config = dict(
    n_layer=9,
    d_mlp=384,
    vocab_size=1024,
    positions='learned',
    tie_embeddings=True,
    init_std_down=0.0933,
    optimizer='soap_variant',
    schedule='wsd',
    decay_shape='square',
    train_tokens=101000000,
)
Each number is 128 + 24 x the weight over its row's rms, rounded and kept within 0 to 255. Layers, rows and columns count from 0. Numbers have three digits each. The size before them is the row's rms in percent of the matrix's.

# layer 5 attention output, 96x96, rms 0.0812, rows 0-95, columns 64-95
097:142142130146127147137068125126108130116120137130095108113106148127149125121114090079108091179109
089:136152168068142139125173160135156131102131131099098156154133093154160092147135146118136187107151
115:123094161130117123090160128149139120136143101111139140115151159123095128134103120093161137122130
098:137108133132128135160114181180125132099072164115125149131144146159095109154157131119133143146176
092:132096156115130149100163136131143129123110157131146120108090138117132099167150116140143144098144
101:164134114171108114114133101147128116154106113155100128092106111132134132096124151191149157110138
100:130078108086119152144089093143144148069114110145125113136163135123152145119158164127123156108110
102:067107123157134117151110140126100143143109156119084140108115125113137120154093146110159126095087
098:173140159122149139155148132173164110104144111150135129138140077140134174142104130122121103156099
087:111130108130115109099175131116126152121138068145148121084128121193099138117092147127151113111149
089:101139125103144125136097106163150116153071127173166158127113085114080120125143090109135122137132
089:161130110117151147156148086072185155098095133096145137157202166158138160128153107129155115182120
100:111136155118119092099111089100136137127119152090151125171127145110120162132101101133103166138121
098:089121110131139064122160158145160122120089107132142112140141168123116117074145146116106168135094
095:120108140089183146139094129126117151103110117067129144124105092135122118148136169120136118169112
115:147115109150125165124166087160131160150158171118127139112103112129135142081112107110156132144145
104:119154128159108117115096164147120121104105132091143139094181095123180148119117149120187140166132
106:107114119111105178116109124135145087106094121097105177124113138123116099088132134164089117144161
085:128127097145126098149113147102120179115126124113144121131073174124113116121075142143114141140134
086:150075112167121144105118135117194129100113090082154086096126126125101132138113107151106138101137
097:120167136162133121163114106138149119153107119080107145115122145110149090114167098161182109079124
096:090127140140100121123105171115116158128163092147125149157095096171144095114178135119126175097132
097:110122115137140152094121139166124132155058136143139146106128119137130139135101126109088163127128
099:144104069081093112137137118132122123102150125111111100139068115136130137179142104116106136155127
112:140119128122143141110153137135111109095130145133142180131110115167127111119097102139151097140085
092:154117117070081056113158100151141166126118138109103121158132106111088145119102159144099135134114
092:164109116137109123155138152107152111195141167108091103077134139151173104148132142142134113127109
099:122142117144166132150143188163175151164152130146088150166122141123144124146152108151148120106106
091:124070152149122090141180158092124141103121129172096146108152099158099146095116089113154120131121
092:122102093109116080158123151127159139139126163111141161090112145113153153114143157129118154116172
114:176088151095113134121129142112124079131103131099120107116146118119107096090105111119124133102132
097:164120142110128162127089174125126172140137123104150121136185146141128133099133145155114104133139
105:122138123148091145153097126095144130133124133140134142145134147110154096169116132115095116147162
097:170110125120107107090131133187169150112113143096147143153128158160175099168081154109094158096136
112:082115087129109100113159150110109132100081143125119094153109096156161159188138112143169138087154
110:144066108134116159119114129153139162170084125169137132103130138158124134124185130154144118139164
088:169126142121117133137076105136103137150128141110140152163193128153128147143134120128174139111111
093:078133088113125128066098150098175111125153119130078150170098081120108121122114114153115143142150
111:165083118125146125203115119147157134189144108155138159114089098124123137119094172139167165161128
100:129034119108149107144110126143127129105123146145140144108104110142150170131137145109118116136117
095:120145145159132099136120139106137131103136158101121112155161084133131126098113132121124104154142
099:129145115112100171122140116116129099163070105126146086094136108112121131174117135115146150126082
103:078132116086120169139114125145136167128122122111120176119098171129100120101141141144128113144107
094:142153101153140142121111139112131114127145150132072117110121098138140176128144087140125179123099
094:120123134142130133156151100124101141089117167113133116109130110166148063089162116161103177126112
101:122108124164135135119100129144159203097117116128117120114116152155104110112059132108132143096151
106:147155100091105084119120124127142148090085129137114151097107149115142117101114145081150115102051
096:071143131132153148164160182129137136155106135125138152129119114181119130125082149123169124141160
108:146113117150117087111111133173154109086141145151169161155145156097125139113119123177097135145120
100:115116138116161129164137152116148093104129101132112161143136161113157162110143146139168155108113
089:145105130129102127130153159162139112151140142154085099107177134107131154117134109152076062111113
115:165109101125114112160123142124173151135140124139153174137137122186117078125139157123130162105108
105:143105101096148124145162090157130118090129128115075148118155144163116118126127110140104076112126
115:148122131099127143104099141156145136067102083113103141111117132118104144105190181145125152062088
100:122140097135095061151115102119178135143072157128140095102147154150124106112144127115115110136145
109:107091103140111173113173138129144156120127153114109080146130159132153121108137160120143140131078
100:155121145141140126174118123128182123143121121095135114135104127153143141149169133146147133067117
111:155121176098113126120129142119108164139109150166150138132103114126159110089117119080125144133160
103:099135113112138117124089073139121077154137134141136122112133171122158132121156116114144138076169
093:104143120085121167123084142124131119083128112167086110133136094171141120149109108161111131125092
100:146127117078152160106100152157127136112135101113125078096137114100081132141100120136157127152141
102:100157162151070158126106100149137128135149098122101111075175148150152142123119140150134147143105
101:102091091087167126122121124117128094153130124126131111127114125156116139115103124101141088137152
096:148118115114098110146162096092139145167124098126173112150146148139184105091127127127125113099106
098:128181130149083168138153125145105105160130078103112177119145077134119122146138160145129123107089
100:107130168139152166161098128161174182127128114162125092119084115133143134127117111091072141147106
095:088131157080150112117160134138155110116122104171112109145120145146195133101104137108171154128135
091:075099183148104101158136147125121136111120171117090120120113105119086139141097107155128124099114
095:130136134116130112061122082126125101082142147148115139159126125143133089119158126139141108174101
101:116123200141113128124117080117163126125098152140157146139122137169117069099110189110124109085113
098:122103156105111104114122133133209177146108108143110136135122129136179098104112105165167104131135
114:153150113111110122133134176139128131093136074148117096130139140126134066152130137106119140172110
092:119139116099156172126083164178129125137139139137132104101160083156128141093106101117070102100144
087:128104165110097142127103093075112158163105093114105150138139115137114134085150105144087143166117
092:145129094130137097166099163118111116098161121103188153107121157102112109124106146162171150105116
096:131116144089183113164135115134090154075114135151100110177113143127135165132124153155125100125132
099:161159131129089122092096133124150112108125132145059133137104132121148159147144150141134119170151
111:141141116116150101133102131116167097129128093124116151164127132129121140108128116130127160160126
105:126140158098129075097116182113186129143167141116106156088117144128152139158124110188129139132123
091:104136130118141101123115158103158160091153113137143107146134078098127083100156147157100093125137
096:150119146109136098155147123103080164149146111144099110129146125088166152163110114114108122098118
113:121134110108127106142105130124126132140128110134105141094128077112180129141160134135159142100161
113:138141118115096087150112137196067095128121105152120124142141148151120120095104105145117152102155
095:062104155118164126110118136138138118103167148098106130075131154133156119098108064108094140105117
117:129099147138173101098120118124129125169143113070095137131167131139163117134125155121147137159121
111:124079145132064123133101126145113111119147081106187145144099140144155142121143131139117099122142
098:107094135175118156119142111131173175105154130151140116132122104112137107131114140139158141140124
106:107120128137079103107095163109165101100096114122111191169133147123129171117073148107118096128118
100:122126109138128123070130111161103139129145108083094153121131121129133133110170109129093162152072
090:124159120099104137137150110154150140139102149112096097090100101130132186114103168099122113130132
098:116110109136116109119179148147141133098132135131123169092170121097174088117121119086098119121151
092:147141148137132107127146141109095167150113142101161159131117142103143113097149153131136121079106
112:123129104114168153105144142083093140106101120122135164126125165110164157118087143153106166121139
088:127107124132121118139108154143115093106117114139130091165098143125165126121127171129169161149097
103:179107114144176121133154169090133130155122085092110129136102141140086112132120133092155124105128
099:109157130096153122142151118124143142118138105139138126122115109141145114131099102176145121094094